Weights of a small transformer language model: normalized queries and keys.
Each number is 50 + 15 x the weight over its row's rms, rounded and kept within 0 to 99. Layers, rows and columns count from 0. The size before them is the row's rms in percent of the matrix's.

# q: layer 3 attention query, 128x128, rms 0.195, rows 0-31, columns 64-127
# k: layer 3 attention key, 128x128, rms 0.193, rows 0-31, columns 64-127
# v: layer 3 attention value, 128x128, rms 0.2, rows 0-20, columns 64-127
# o: layer 3 attention output (transposed), 128x128, rms 0.198, rows 0-19, columns 64-127
q0 081:44 58 52 22 27 44 47 45 41 27 37 51 58 73 45 76 49 54 57 64 38 36 57 24 44 31 47 40 40 35 60 45 70 72 57 40 54 51 12 69 61 67 74 41 70 54 81 73 85 74 46 44 53 49 24 28 44 61 73 58 60 52 49 62
k0 093:68 61 54 80 51 38 70 63 58 62 44 28 57 45 29 57 40 50 61 57 34 76 53 84 57 73 49 53 44 24 47 70 40 44 35 56 44 45 46 35 36 30 71 79 37 47 43 36 59 34 68 40 46 47 74 54 28 63 60 41 57 70 45 41
q1 078:32 51 40 37 49 47 35 35 30 41 23 43 65 50 51 49 45 39 57 49 64 44 43 45 22 50 46 29 50 33 36 54 72 55 74 65 57 61 52 39 54 58 35 18 22 52 45 34 56 44 52 62 18 39 60 43 30 72 27 36 56 46 40 86
k1 093:35 34 47 33 54 26 54 21 17 42 36 45 69 76 79 33 39 49 35 56 48 63 74 70 66 34 50 49 67 59 54 56 52 53 47 37 43 38 58 40 60 47 66 60 54 41 25 46 38 49 29 51 74 82 37 41 76 43 63 50 43 26 47 57
q2 088:70 62 61 57 51 54 31 51 65 67 71 48 29 61 57 52 39 14 71 43 53 45 46 55 81 51 44 86 56 42 64 36 47 76 46 41 55 47 58 63 45 40 43 35 28 42 47 63 32 29 54 69 54 53 40 79 55 54 27 55 66 63 82 54
k2 088:61 65 69 76 31 91 46 44 28 55 79 61 81 38 51 25 49 06 54 39 32 55 39 54 43 56 61 58 41 57 63 38 37 71 43 57 47 31 53 68 51 52 17 49 34 41 41 51 50 51 56 80 44 40 73 31 29 54 28 82 52 41 40 41
q3 080:35 63 49 57 72 28 58 58 40 46 50 42 61 35 39 57 70 70 42 60 47 73 37 40 28 43 51 44 50 42 31 49 66 58 33 40 64 46 36 30 62 56 26 45 41 84 70 31 59 45 46 38 40 32 64 53 31 71 72 48 51 72 29 59
k3 085:69 63 52 31 69 26 73 11 41 54 36 59 15 45 79 62 27 87 46 48 54 51 65 35 58 46 40 36 53 64 37 50 66 47 55 39 67 46 46 62 47 53 54 61 85 46 58 38 64 43 18 46 57 76 29 20 52 60 51 59 48 55 76 38
q4 095:40 60 56 71 28 81 51 48 60 35 45 44 34 48 60 63 64 60 52 45 33 77 42 51 63 41 48 63 42 24 48 55 52 31 40 58 39 31 74 43 47 45 32 37 61 53 23 63 58 44 83 73 99 54 73 61 49 63 48 58 65 42 55 44
k4 107:57 63 52 53 43 62 51 24 55 40 86 44 39 58 08 63 48 46 35 37 64 38 35 64 36 61 64 74 72 70 52 75 42 47 80 59 54 43 49 77 33 18 77 37 49 57 76 72 47 52 29 50 17 60 51 56 57 49 26 28 65 37 57 53
q5 105:61 69 57 53 39 54 47 53 56 65 37 32 29 32 42 33 51 35 43 77 43 50 55 52 66 56 46 61 83 46 44 31 54 53 37 85 63 66 50 39 30 37 57 34 55 38 58 38 34 40 62 82 47 61 47 94 52 49 63 60 56 61 45 49
k5 112:52 55 60 45 29 65 39 76 58 59 68 34 64 48 47 55 48 32 32 29 19 35 34 42 40 43 48 40 42 36 29 42 40 42 32 63 52 57 65 58 61 59 16 27 51 55 39 61 61 33 62 41 50 42 68 39 60 72 56 47 53 39 64 40
q6 111:33 44 44 25 34 42 79 74 28 38 45 49 36 49 65 86 56 48 35 49 42 48 59 55 70 31 32 51 69 33 43 53 69 32 31 30 72 36 48 52 67 66 56 52 54 59 61 46 29 53 28 37 67 60 47 35 50 28 59 58 45 22 77 47
k6 106:64 55 51 37 46 24 71 66 31 27 50 46 20 26 66 47 54 57 59 37 25 56 54 79 61 55 92 54 51 44 36 55 17 77 46 52 51 71 45 87 30 70 51 65 34 53 54 39 52 53 71 39 60 75 47 46 67 58 41 19 44 45 68 54
q7 089:74 44 65 68 39 40 45 59 51 48 29 36 48 47 41 43 28 51 39 57 54 49 56 36 57 51 48 47 55 29 22 46 24 60 43 99 47 21 55 68 53 40 64 47 49 73 56 56 58 45 54 63 40 51 59 22 51 59 52 32 35 46 43 50
k7 117:52 18 71 47 49 60 37 52 75 56 55 79 59 55 36 40 51 44 15 56 38 57 32 62 45 70 63 47 45 65 38 28 54 43 57 52 59 21 40 49 48 25 40 48 31 52 44 71 34 84 69 47 24 51 45 37 33 45 69 39 44 23 55 33
q8 111:77 26 60 34 59 42 38 47 43 64 38 56 76 43 52 37 56 75 56 27 70 29 63 50 56 58 75 62 51 53 38 42 69 44 29 48 41 45 50 62 48 52 44 35 59 51 80 71 38 43 57 46 28 28 44 47 29 40 63 53 46 51 62 08
k8 116:55 30 34 78 51 67 30 40 51 39 42 49 46 40 52 39 94 71 56 53 56 36 30 66 36 28 26 76 25 40 62 50 63 55 31 52 73 29 39 53 42 63 40 69 58 70 53 60 48 54 47 36 33 66 30 69 44 66 59 36 30 64 32 49
q9 113:65 34 48 45 19 59 77 40 65 53 66 70 47 46 31 41 71 43 42 30 50 37 44 35 19 37 55 28 53 31 53 40 70 90 69 62 18 42 24 69 39 40 71 38 52 56 36 68 38 76 49 75 48 60 36 53 54 44 65 53 19 18 28 52
k9 111:23 57 33 43 65 24 37 35 50 48 58 79 47 42 35 38 35 42 79 27 64 33 53 50 43 59 63 43 41 42 76 36 35 58 59 40 55 33 39 48 44 50 57 19 67 61 29 34 19 78 59 64 55 64 39 79 64 55 49 48 58 51 68 51
q10 117:83 56 49 54 34 64 42 28 72 39 43 43 38 55 75 34 59 77 72 26 49 52 47 47 24 46 53 65 54 22 67 48 07 49 51 45 54 54 29 74 39 47 57 49 24 59 47 60 51 32 54 74 44 55 39 63 65 71 79 61 55 54 53 54
k10 104:63 70 50 54 43 57 56 27 20 73 54 57 53 41 52 25 45 59 38 83 65 44 44 71 44 59 45 38 41 37 53 61 39 28 52 44 16 70 62 61 42 44 77 35 45 63 31 41 35 35 78 54 69 50 52 82 43 46 58 40 14 65 54 37
q11 109:42 28 50 33 43 50 84 38 60 31 52 47 52 57 53 49 40 76 59 36 54 22 37 56 55 36 62 29 67 31 81 56 51 34 11 43 34 42 45 71 50 29 42 61 36 57 61 54 69 19 70 41 53 42 44 64 55 42 32 47 37 50 57 59
k11 105:70 49 52 38 40 66 40 49 46 72 44 50 65 08 56 28 54 46 37 44 34 60 59 38 62 98 26 25 67 42 33 42 57 48 76 57 70 41 51 57 50 61 50 67 64 22 51 51 46 73 62 71 46 73 47 19 27 50 54 53 48 37 49 54
q12 113:36 46 33 33 31 38 45 31 36 30 52 31 50 44 56 50 61 61 39 81 77 52 34 44 74 52 44 35 23 48 74 50 61 48 26 30 45 45 45 58 34 53 39 45 61 34 74 47 09 41 64 76 64 60 69 41 54 73 61 76 53 36 49 41
k12 102:69 43 38 62 37 46 31 55 64 45 55 53 60 74 38 57 55 64 34 33 70 45 70 61 29 44 37 64 70 28 34 63 40 67 43 36 45 38 32 66 09 37 77 62 40 70 67 68 31 14 40 34 36 62 64 63 50 35 40 48 78 57 89 36
q13 124:61 61 67 33 38 29 60 36 68 30 65 59 71 65 23 62 49 49 56 49 48 45 59 48 32 42 48 39 53 51 32 25 51 26 61 51 35 80 47 64 43 47 72 38 47 58 32 34 36 42 27 61 36 32 76 44 46 50 29 27 44 37 39 41
k13 108:57 38 41 32 52 44 47 52 65 66 38 72 53 46 58 18 44 66 60 45 46 48 42 44 58 51 68 65 42 49 37 62 61 69 30 45 12 42 87 49 65 55 55 50 50 59 46 54 56 65 29 34 45 57 30 83 47 45 46 69 44 48 39 50
q14 110:47 47 74 44 43 51 37 71 69 44 57 48 68 63 72 40 92 68 33 43 39 37 31 37 46 70 37 63 55 53 43 19 63 60 20 35 44 56 59 60 35 63 74 11 55 20 55 55 25 47 57 24 47 38 31 36 68 52 28 64 33 33 66 57
k14 109:53 58 26 27 52 44 69 39 42 59 59 88 59 65 53 35 50 82 49 73 57 17 58 59 17 39 17 57 61 32 36 40 59 44 71 65 89 65 56 73 32 28 63 43 49 56 65 58 60 50 72 44 57 38 39 47 36 27 68 52 39 48 47 33
q15 113:47 51 87 47 42 45 72 62 44 35 72 27 16 56 69 69 48 51 42 44 40 57 54 20 42 75 47 46 52 67 62 40 35 38 55 48 44 46 58 59 56 57 57 58 56 45 63 48 41 43 55 53 65 43 16 65 63 61 49 44 73 70 13 47
k15 106:53 53 72 67 43 83 34 67 28 54 80 61 34 53 38 47 52 61 48 51 62 51 64 73 49 49 53 37 23 54 42 63 36 66 48 36 33 28 58 40 55 35 29 54 64 76 34 51 48 42 69 61 44 40 70 52 71 43 24 32 76 31 53 60
q16 101:18 71 40 36 63 32 58 64 38 50 42 62 66 38 59 57 70 51 60 43 47 32 63 42 62 54 48 43 68 58 49 46 84 56 53 56 59 44 44 59 37 53 49 39 36 35 63 48 59 48 51 41 49 35 37 45 50 47 34 54 25 60 18 63
k16 104:48 48 33 24 31 10 55 49 50 10 55 42 44 46 63 51 62 86 59 32 48 50 53 50 42 36 45 54 44 56 43 48 62 50 73 30 39 86 40 56 55 88 58 62 58 39 50 28 55 75 35 43 59 64 27 74 61 54 42 37 37 63 66 60
q17 089:28 85 65 37 68 58 66 35 34 49 36 55 61 47 68 64 65 65 31 33 34 54 66 36 51 50 56 76 88 52 54 39 78 36 49 43 39 45 54 59 62 63 54 74 39 37 38 59 33 48 47 36 64 25 43 62 64 31 52 71 59 62 45 46
k17 097:46 46 32 45 36 66 63 45 30 57 34 43 12 49 49 45 46 72 62 30 53 52 53 69 54 32 31 47 60 59 38 35 37 45 76 56 50 75 29 61 40 90 62 83 55 50 51 39 58 31 34 46 37 63 69 57 60 40 48 58 27 54 65 57
q18 080:53 82 50 60 35 47 51 65 34 50 45 27 45 29 51 49 55 91 32 21 66 34 45 38 47 56 57 55 35 48 73 23 67 59 39 47 38 69 69 31 32 57 53 37 54 57 55 61 53 57 43 42 38 39 40 45 48 39 44 38 72 48 42 35
k18 091:67 62 32 45 26 81 68 70 68 78 58 57 24 38 60 45 61 67 23 53 53 34 66 38 57 43 72 54 52 47 58 62 47 58 55 27 67 56 63 72 49 62 37 65 48 60 36 39 56 51 61 41 45 20 28 78 41 38 59 47 55 50 64 23
q19 097:46 40 46 40 44 50 56 42 40 48 29 57 36 56 52 78 47 26 62 35 53 53 64 50 54 40 50 48 39 58 64 49 61 61 75 16 51 43 11 64 52 73 42 56 36 37 58 40 35 59 42 55 70 42 27 37 45 27 42 43 38 28 51 71
k19 096:51 41 43 52 34 34 56 69 18 21 24 55 41 41 51 37 61 54 47 17 41 49 67 54 52 44 55 59 36 47 39 54 32 41 53 44 61 30 33 67 33 78 76 62 46 54 56 65 60 74 73 69 30 67 59 55 49 59 66 62 35 55 47 59
q20 109:73 65 46 84 20 55 25 33 40 49 55 63 42 01 59 58 55 63 51 35 40 69 60 73 51 63 42 64 40 59 70 54 54 67 33 40 40 58 52 41 43 57 35 39 48 66 47 35 47 49 40 68 68 44 49 70 43 59 46 13 45 61 55 25
k20 104:28 52 42 47 38 70 70 65 64 35 43 65 30 44 51 51 65 49 27 71 48 56 52 39 49 50 66 49 32 79 51 65 39 22 84 75 35 22 73 63 58 46 51 45 59 56 61 33 28 53 50 32 35 25 58 36 70 67 51 60 30 59 48 59
q21 093:93 81 37 57 50 49 56 50 69 77 34 26 36 56 18 49 18 32 59 41 64 59 41 68 68 59 18 44 29 48 43 63 36 61 20 53 55 40 54 51 56 29 31 73 43 54 59 63 12 32 37 56 34 30 49 33 72 29 71 45 70 65 53 34
k21 094:68 42 57 82 52 32 38 42 63 23 61 44 67 53 68 40 49 39 32 65 50 38 28 61 40 65 68 53 43 36 57 50 64 36 53 69 73 66 45 75 57 42 49 48 68 28 48 73 57 45 68 70 56 50 68 48 76 57 49 54 52 47 66 38
q22 108:42 57 24 56 35 27 61 41 53 47 70 46 50 49 58 41 89 56 71 71 38 45 24 67 50 46 56 34 40 33 46 71 53 66 31 61 76 53 71 76 50 54 59 36 53 48 33 64 22 34 27 52 56 42 78 57 33 42 79 85 59 37 62 55
k22 103:45 52 45 50 78 49 40 51 79 57 46 42 66 58 55 60 35 65 51 49 64 50 70 41 36 42 31 34 85 35 56 13 51 53 42 70 44 66 62 81 35 49 51 80 53 56 69 55 44 46 27 56 58 43 55 69 51 39 31 53 78 56 29 24
q23 108:63 43 34 48 47 72 48 49 48 48 68 61 20 46 50 58 32 50 28 54 54 20 54 74 56 55 11 43 64 56 60 35 45 29 62 46 67 35 41 64 48 55 48 76 61 61 29 47 45 36 48 67 58 72 69 70 57 77 38 60 54 22 85 51
k23 088:58 50 60 35 59 43 57 59 24 51 51 35 63 32 55 58 28 56 78 34 52 69 55 35 53 44 30 46 62 48 37 43 58 47 43 54 30 67 64 62 33 53 71 58 36 31 64 61 71 58 56 34 27 48 45 65 56 83 63 67 44 53 52 70
q24 111:56 74 70 42 33 54 38 44 23 61 64 66 48 34 23 43 57 61 56 23 70 51 57 50 49 67 37 24 69 53 23 54 52 49 32 52 41 47 47 18 48 73 41 54 55 37 54 57 76 59 66 58 34 67 49 20 45 61 67 22 62 51 69 27
k24 102:36 20 37 30 60 62 30 65 84 30 43 58 57 59 74 36 63 74 56 80 33 59 40 59 38 16 60 52 65 76 54 48 52 58 57 41 42 64 32 43 26 38 54 32 77 70 44 42 31 24 49 19 70 70 37 49 52 27 64 67 38 44 38 62
q25 126:58 58 47 46 63 43 65 65 58 56 55 62 45 60 19 65 35 54 78 72 47 27 49 23 64 31 60 38 53 49 69 45 49 58 47 35 48 42 47 57 50 63 36 65 17 52 46 68 24 38 22 60 38 53 65 49 43 63 36 72 48 50 42 55
k25 111:25 23 21 51 52 59 51 47 30 73 55 27 42 50 55 35 51 37 47 66 59 36 54 46 52 77 34 81 48 45 41 26 40 85 28 74 36 43 49 38 46 30 21 25 71 25 64 31 26 64 67 67 75 66 44 33 47 34 74 46 61 76 68 41
q26 111:42 50 30 51 32 38 46 72 33 46 61 44 26 63 56 57 66 56 43 54 50 05 52 56 53 47 52 62 73 26 53 66 53 60 59 65 45 54 36 67 69 46 43 47 39 30 53 60 71 26 46 26 62 60 56 61 64 55 66 55 61 27 42 62
k26 105:52 69 41 67 69 37 39 69 53 48 61 47 56 59 37 43 68 44 52 43 50 45 57 54 39 35 73 30 58 54 13 55 58 43 56 20 59 54 23 39 28 53 37 50 49 29 64 60 39 78 72 39 55 40 62 56 55 77 49 43 34 47 74 53
q27 111:33 44 55 40 48 24 51 52 80 44 53 62 67 44 55 59 51 56 64 41 29 72 60 58 63 29 47 33 20 46 47 42 72 38 58 59 52 37 35 34 40 25 56 71 71 27 52 82 53 22 47 27 33 32 42 78 39 48 34 56 45 46 35 28
k27 114:54 31 77 61 62 48 49 09 58 36 35 41 47 60 60 60 82 81 51 47 52 26 38 60 44 16 21 48 61 26 55 72 40 44 30 52 59 43 76 87 46 52 76 46 72 38 43 63 51 71 65 45 31 46 35 55 57 47 17 51 49 71 68 63
q28 106:55 71 63 29 81 36 40 54 47 47 53 43 44 20 54 52 49 49 72 71 64 53 45 41 34 52 52 70 69 58 33 41 39 84 66 50 27 31 53 55 43 57 49 65 60 51 76 56 61 57 15 35 49 31 41 50 57 60 41 49 32 46 56 83
k28 108:35 61 52 48 51 38 48 38 46 54 73 40 29 35 33 60 26 47 49 57 50 85 50 40 69 44 43 43 58 54 50 51 54 50 31 36 72 37 69 56 35 42 35 53 59 41 32 30 68 35 66 26 30 46 71 74 40 56 36 41 40 42 35 62
q29 111:12 53 52 45 47 40 32 61 56 38 42 59 51 34 26 40 54 09 54 26 30 50 54 71 53 49 74 44 72 24 65 40 48 46 44 68 44 50 27 78 38 30 61 31 56 46 34 28 42 57 26 78 36 35 42 50 33 50 80 49 48 48 42 45
k29 111:60 40 31 57 59 43 53 62 43 48 54 50 31 43 62 67 36 27 49 60 46 40 50 47 42 48 22 53 48 50 34 47 49 55 67 54 52 52 82 51 30 40 53 48 34 71 84 60 51 30 66 46 40 62 80 60 58 45 47 22 60 35 61 58
q30 115:54 12 59 33 51 54 67 51 51 41 22 65 64 57 65 40 21 62 72 66 81 60 44 66 72 49 46 53 50 49 80 49 26 35 59 46 44 52 55 71 29 48 53 44 25 58 75 67 35 58 22 35 50 34 53 76 38 39 44 24 44 49 30 62
k30 116:61 44 54 32 45 63 55 36 64 31 44 52 84 47 65 33 35 90 23 69 67 60 63 23 31 28 61 46 32 52 22 43 30 24 35 46 61 25 37 08 55 39 55 59 41 37 41 38 54 47 36 41 50 30 59 65 53 47 41 37 35 57 61 79
q31 115:49 28 74 65 58 65 61 24 70 57 64 78 39 68 61 41 54 52 42 60 22 47 31 45 43 75 49 63 54 63 47 45 55 61 48 40 55 66 31 40 63 29 56 56 36 38 31 44 76 65 51 89 81 58 49 43 65 30 54 46 76 43 23 41
k31 108:46 47 45 52 39 69 76 37 55 59 52 50 43 53 48 54 87 78 25 41 44 70 53 34 40 58 72 58 57 41 42 48 79 87 62 53 25 48 71 60 44 54 61 25 65 73 40 32 69 47 48 68 52 29 48 54 63 62 67 43 44 41 86 52
v0 104:46 48 26 42 51 30 37 61 92 71 65 79 43 31 65 63 37 63 63 26 52 28 66 59 50 44 27 37 21 67 39 41 44 50 21 63 17 39 59 53 42 39 68 24 39 38 64 62 18 63 62 47 52 41 39 38 52 44 27 48 26 35 37 57
o0 105:36 60 48 61 33 54 40 21 26 47 46 40 29 36 31 28 42 40 49 53 40 65 41 82 72 58 60 25 48 44 38 42 57 40 77 62 71 39 68 45 45 73 70 99 68 83 58 48 69 37 56 67 49 58 67 48 85 41 54 69 50 47 45 60
v1 111:59 55 58 60 61 55 29 75 38 50 62 46 56 61 40 44 50 50 73 67 69 32 41 62 67 39 49 52 28 63 75 29 60 43 53 53 42 14 33 66 64 44 32 55 48 52 58 68 52 48 49 46 51 59 53 32 56 40 63 38 67 15 52 16
o1 100:24 33 43 67 61 42 30 52 72 60 48 57 45 51 45 42 57 46 50 41 48 56 49 60 35 57 20 48 75 58 50 47 52 03 47 05 76 69 53 24 40 40 55 33 32 46 54 61 67 47 64 58 64 51 60 50 71 63 44 73 53 85 16 50
v2 099:30 69 69 32 45 53 25 33 57 61 53 22 53 40 64 36 43 54 33 57 29 69 52 56 52 75 30 32 31 60 40 60 70 46 64 43 64 45 59 31 46 57 69 50 53 56 30 47 41 45 27 47 57 62 73 64 52 79 03 57 82 48 64 51
o2 104:90 41 36 82 52 24 49 54 21 58 41 56 51 54 49 64 42 79 70 60 62 41 46 70 34 73 55 32 47 44 83 37 44 50 30 70 28 48 21 57 44 77 32 19 50 32 59 52 51 63 58 55 60 52 38 60 44 31 67 35 34 63 46 49
v3 108:65 86 25 62 74 41 44 56 72 55 42 64 64 74 40 45 70 40 42 38 19 39 38 53 24 55 31 80 25 41 58 37 65 61 64 51 59 24 43 50 40 65 61 61 46 67 79 40 44 43 58 61 33 36 31 19 43 33 69 41 44 54 39 53
o3 100:63 17 73 16 58 43 43 22 69 43 76 44 51 60 37 79 32 34 60 71 56 51 29 62 60 63 52 51 26 88 16 61 14 42 41 60 73 78 38 48 49 55 35 43 36 51 35 38 63 43 45 66 39 44 46 60 35 44 16 51 45 52 45 39
v4 099:59 58 55 55 58 48 66 64 42 42 52 62 54 43 24 44 42 55 57 43 77 39 65 42 54 72 56 79 31 33 62 41 63 47 39 46 57 36 29 48 50 40 48 76 62 67 39 57 53 35 41 58 63 53 65 60 60 41 30 44 67 25 47 51
o4 098:53 44 23 32 51 38 40 68 61 62 52 52 44 47 57 64 57 43 54 54 56 60 59 79 43 74 43 44 31 57 19 88 27 46 28 46 51 22 36 65 74 37 47 52 27 54 71 29 52 31 50 56 18 39 65 23 38 46 73 50 59 53 56 44
v5 103:81 54 21 64 23 50 54 51 37 43 47 63 54 46 46 46 59 33 37 58 47 58 78 26 34 42 35 26 56 46 59 48 32 46 88 62 76 29 59 59 33 52 58 52 46 55 61 73 77 77 34 77 50 36 58 52 41 49 43 34 54 67 33 38
o5 103:28 17 56 31 78 36 60 38 60 75 27 70 35 43 60 82 31 62 68 56 53 64 11 49 40 64 48 53 27 69 42 57 60 55 56 20 32 57 19 42 69 38 65 31 48 44 30 45 06 46 49 56 30 65 41 81 46 45 49 34 62 21 49 52
v6 104:50 37 57 29 60 38 29 46 62 64 46 40 33 60 56 45 42 46 49 61 69 42 53 61 24 53 74 51 32 66 45 74 29 60 29 60 34 60 70 35 54 27 59 55 72 81 33 61 35 39 35 28 33 63 52 61 44 33 78 79 18 30 62 53
o6 100:62 45 46 88 71 60 46 49 58 42 56 45 32 79 59 61 48 01 34 68 43 58 69 59 30 54 22 60 44 44 33 59 73 50 37 70 39 73 42 64 47 58 44 52 53 55 72 36 46 38 24 32 51 52 54 55 31 44 52 54 78 54 59 43
v7 099:60 62 22 31 50 50 49 13 70 25 53 55 47 47 49 73 59 56 24 72 37 56 46 55 65 48 35 90 79 66 43 65 73 51 64 53 55 60 43 54 56 35 52 52 70 62 79 79 16 58 41 35 42 44 24 44 41 61 49 56 85 40 51 69
o7 101:52 26 76 74 14 55 64 52 63 35 60 26 74 55 54 54 37 56 50 47 73 33 48 39 56 66 32 53 33 72 45 46 37 51 28 70 46 45 52 50 36 72 41 44 32 49 48 64 66 21 64 44 61 37 46 68 73 46 88 35 20 49 25 37
v8 100:83 30 51 50 45 49 68 49 55 59 47 49 48 89 28 44 57 83 58 38 76 61 58 44 33 51 36 63 44 35 40 45 23 31 37 45 38 42 58 63 45 48 31 32 52 59 70 66 51 62 50 63 56 59 71 47 37 47 12 48 41 52 46 86
o8 099:54 55 27 10 42 63 43 43 42 44 30 49 44 49 54 44 52 44 21 28 65 32 53 56 51 51 48 46 22 71 53 64 73 45 32 50 85 52 78 38 47 41 52 33 63 82 44 53 68 59 55 62 57 63 60 58 58 38 48 42 54 26 61 54
v9 099:81 49 18 55 41 37 20 65 62 61 34 64 44 23 45 45 43 68 55 55 36 35 27 75 27 22 56 53 39 30 23 44 54 58 72 49 73 66 58 60 53 53 45 27 48 75 67 66 71 52 51 50 41 28 42 61 08 28 71 55 41 53 44 41
o9 095:15 36 60 39 55 61 69 56 49 61 47 25 38 58 61 34 62 64 41 79 55 65 70 46 44 46 68 75 12 67 63 57 45 49 72 61 50 59 48 39 42 28 50 45 52 41 22 51 47 37 63 57 43 51 62 47 57 38 37 42 56 31 71 33
v10 111:67 35 61 62 57 45 76 32 61 39 46 32 84 28 47 55 43 45 28 38 53 68 50 44 25 48 56 54 52 37 70 35 45 46 48 39 51 38 37 47 44 50 44 35 73 80 39 49 44 61 53 58 60 58 17 52 84 32 37 43 80 33 33 56
o10 113:33 32 45 55 30 46 46 59 54 51 56 59 35 45 47 72 59 60 74 68 33 22 56 54 53 53 56 46 51 77 39 57 53 57 67 64 42 68 61 44 60 38 58 49 65 42 81 59 43 53 45 49 63 36 70 33 20 72 54 46 66 52 52 55
v11 105:46 50 39 64 38 53 48 59 35 40 75 61 51 69 54 72 63 53 45 57 57 70 55 88 64 53 51 49 41 71 40 45 53 37 27 37 30 37 37 68 37 39 26 39 52 64 47 17 39 66 48 60 53 67 21 51 45 19 37 43 55 64 41 64
o11 103:51 46 45 58 28 38 54 31 55 78 20 48 40 41 62 28 21 38 42 59 53 32 60 42 45 22 43 63 33 63 37 32 55 49 51 59 53 40 48 71 53 59 12 45 41 32 71 66 36 72 43 44 59 42 51 41 67 52 22 41 47 50 71 40
v12 101:80 62 45 45 55 35 45 54 60 49 41 68 87 39 32 38 62 63 54 77 61 36 54 36 45 33 42 45 22 55 37 38 56 19 38 34 64 37 39 54 64 43 34 42 30 80 44 67 48 55 63 50 19 42 51 18 49 39 19 68 19 57 40 35
o12 097:35 43 47 50 75 70 50 39 34 32 40 32 30 55 69 44 60 40 53 08 45 68 76 66 57 63 39 56 51 53 65 64 35 51 81 68 50 61 62 55 31 37 30 69 19 58 60 33 75 26 22 81 50 37 35 41 21 21 54 58 35 37 75 19
v13 093:60 28 61 72 57 49 86 48 41 66 56 45 36 75 55 58 62 53 60 27 46 33 34 70 53 73 58 26 48 50 56 56 53 24 58 27 41 57 54 42 36 53 35 51 41 39 31 58 45 40 71 72 40 44 60 60 62 57 46 34 47 32 50 35
o13 089:65 51 36 07 33 56 31 51 40 59 55 57 58 30 48 43 66 37 50 92 50 26 44 47 49 47 61 32 46 78 50 58 45 35 40 37 44 51 44 51 85 74 77 52 41 61 61 53 62 34 47 63 36 33 51 49 48 58 18 57 62 57 78 37
v14 100:49 55 70 79 69 35 44 63 41 46 51 56 51 46 52 54 41 83 43 60 60 67 54 64 55 88 22 45 72 34 62 49 20 66 48 33 69 72 70 37 62 11 56 56 29 46 43 71 46 42 29 49 48 23 54 28 27 42 34 63 68 53 41 71
o14 098:38 53 66 44 32 33 48 40 66 60 43 50 36 32 65 54 62 59 26 55 59 59 51 83 25 66 43 66 46 58 57 51 38 50 35 58 43 31 26 88 38 63 38 79 61 59 46 36 19 72 61 56 45 70 36 25 71 52 53 80 53 60 35 38
v15 119:60 54 57 41 46 55 66 35 29 24 77 55 35 14 43 30 09 62 13 34 55 67 83 55 75 44 80 53 58 25 45 52 52 47 53 63 25 65 61 44 55 63 46 61 55 29 54 46 39 32 40 45 52 67 57 47 67 46 48 53 35 53 48 43
o15 104:56 45 61 48 37 36 41 40 53 50 56 57 67 81 85 55 57 46 57 52 72 32 53 52 56 08 56 53 67 54 25 40 41 65 57 61 33 39 59 57 28 49 74 59 43 56 37 37 49 68 48 44 42 48 50 32 47 70 60 61 40 53 63 70
v16 101:60 21 36 34 37 70 56 54 45 39 51 42 68 57 53 57 58 41 59 62 62 57 70 38 68 53 63 25 42 61 71 58 45 47 51 45 39 57 53 35 66 58 46 54 41 68 59 32 36 46 31 66 54 43 71 40 69 68 80 24 58 69 68 31
o16 101:72 76 59 57 75 34 42 76 26 51 39 26 47 47 38 70 41 55 56 42 44 59 48 53 63 57 42 63 67 59 57 56 28 25 66 46 51 45 51 38 44 49 29 52 23 47 48 54 91 42 63 55 63 60 45 61 30 36 41 57 73 63 54 31
v17 096:46 74 26 60 52 42 39 54 24 62 53 43 39 49 25 60 49 54 55 46 52 59 44 39 44 50 49 84 51 71 52 62 66 42 54 74 53 63 40 67 30 47 74 62 39 67 63 63 65 65 75 64 28 48 30 38 57 56 09 61 34 49 85 46
o17 097:30 19 75 31 72 39 62 40 43 36 49 34 61 33 55 48 67 48 50 51 60 43 55 61 61 73 31 69 53 43 49 64 48 40 56 60 44 32 55 10 64 55 34 54 43 54 62 72 48 47 25 43 66 57 51 73 48 29 47 55 42 41 56 59
v18 098:22 53 63 29 32 45 46 58 76 53 65 49 45 29 36 61 49 75 51 47 57 52 49 56 50 57 42 50 55 28 76 70 57 48 83 37 61 56 47 78 27 51 37 27 50 44 50 61 72 56 31 63 35 31 42 53 42 62 89 61 28 36 31 45
o18 098:61 75 59 45 49 48 38 40 62 65 27 46 53 71 30 38 75 46 51 59 41 69 41 47 34 51 30 36 27 31 54 39 73 41 74 51 57 65 45 59 53 62 82 46 22 42 35 17 02 53 54 22 62 46 49 40 64 53 53 63 82 43 47 50
v19 101:45 64 68 57 65 55 28 35 55 74 51 63 52 70 33 56 54 43 34 38 64 37 50 60 56 39 54 44 68 63 49 52 46 44 27 57 78 50 24 26 35 75 60 37 69 65 71 45 32 62 71 32 40 53 39 50 36 52 61 61 33 81 57 21
o19 100:56 48 52 54 56 49 44 53 71 66 63 44 29 55 35 38 59 62 10 42 48 66 22 79 43 58 23 65 42 57 32 40 68 70 79 31 37 47 71 69 64 84 61 39 62 28 30 36 60 37 49 49 69 39 53 76 49 40 29 46 42 54 32 68
v20 095:44 60 56 52 38 64 47 29 38 09 74 55 35 46 66 60 65 53 57 55 48 48 52 56 34 66 36 44 69 42 64 47 19 46 46 57 25 31 51 15 40 25 32 42 31 46 83 46 33 20 75 42 60 55 64 62 46 56 43 26 51 59 40 26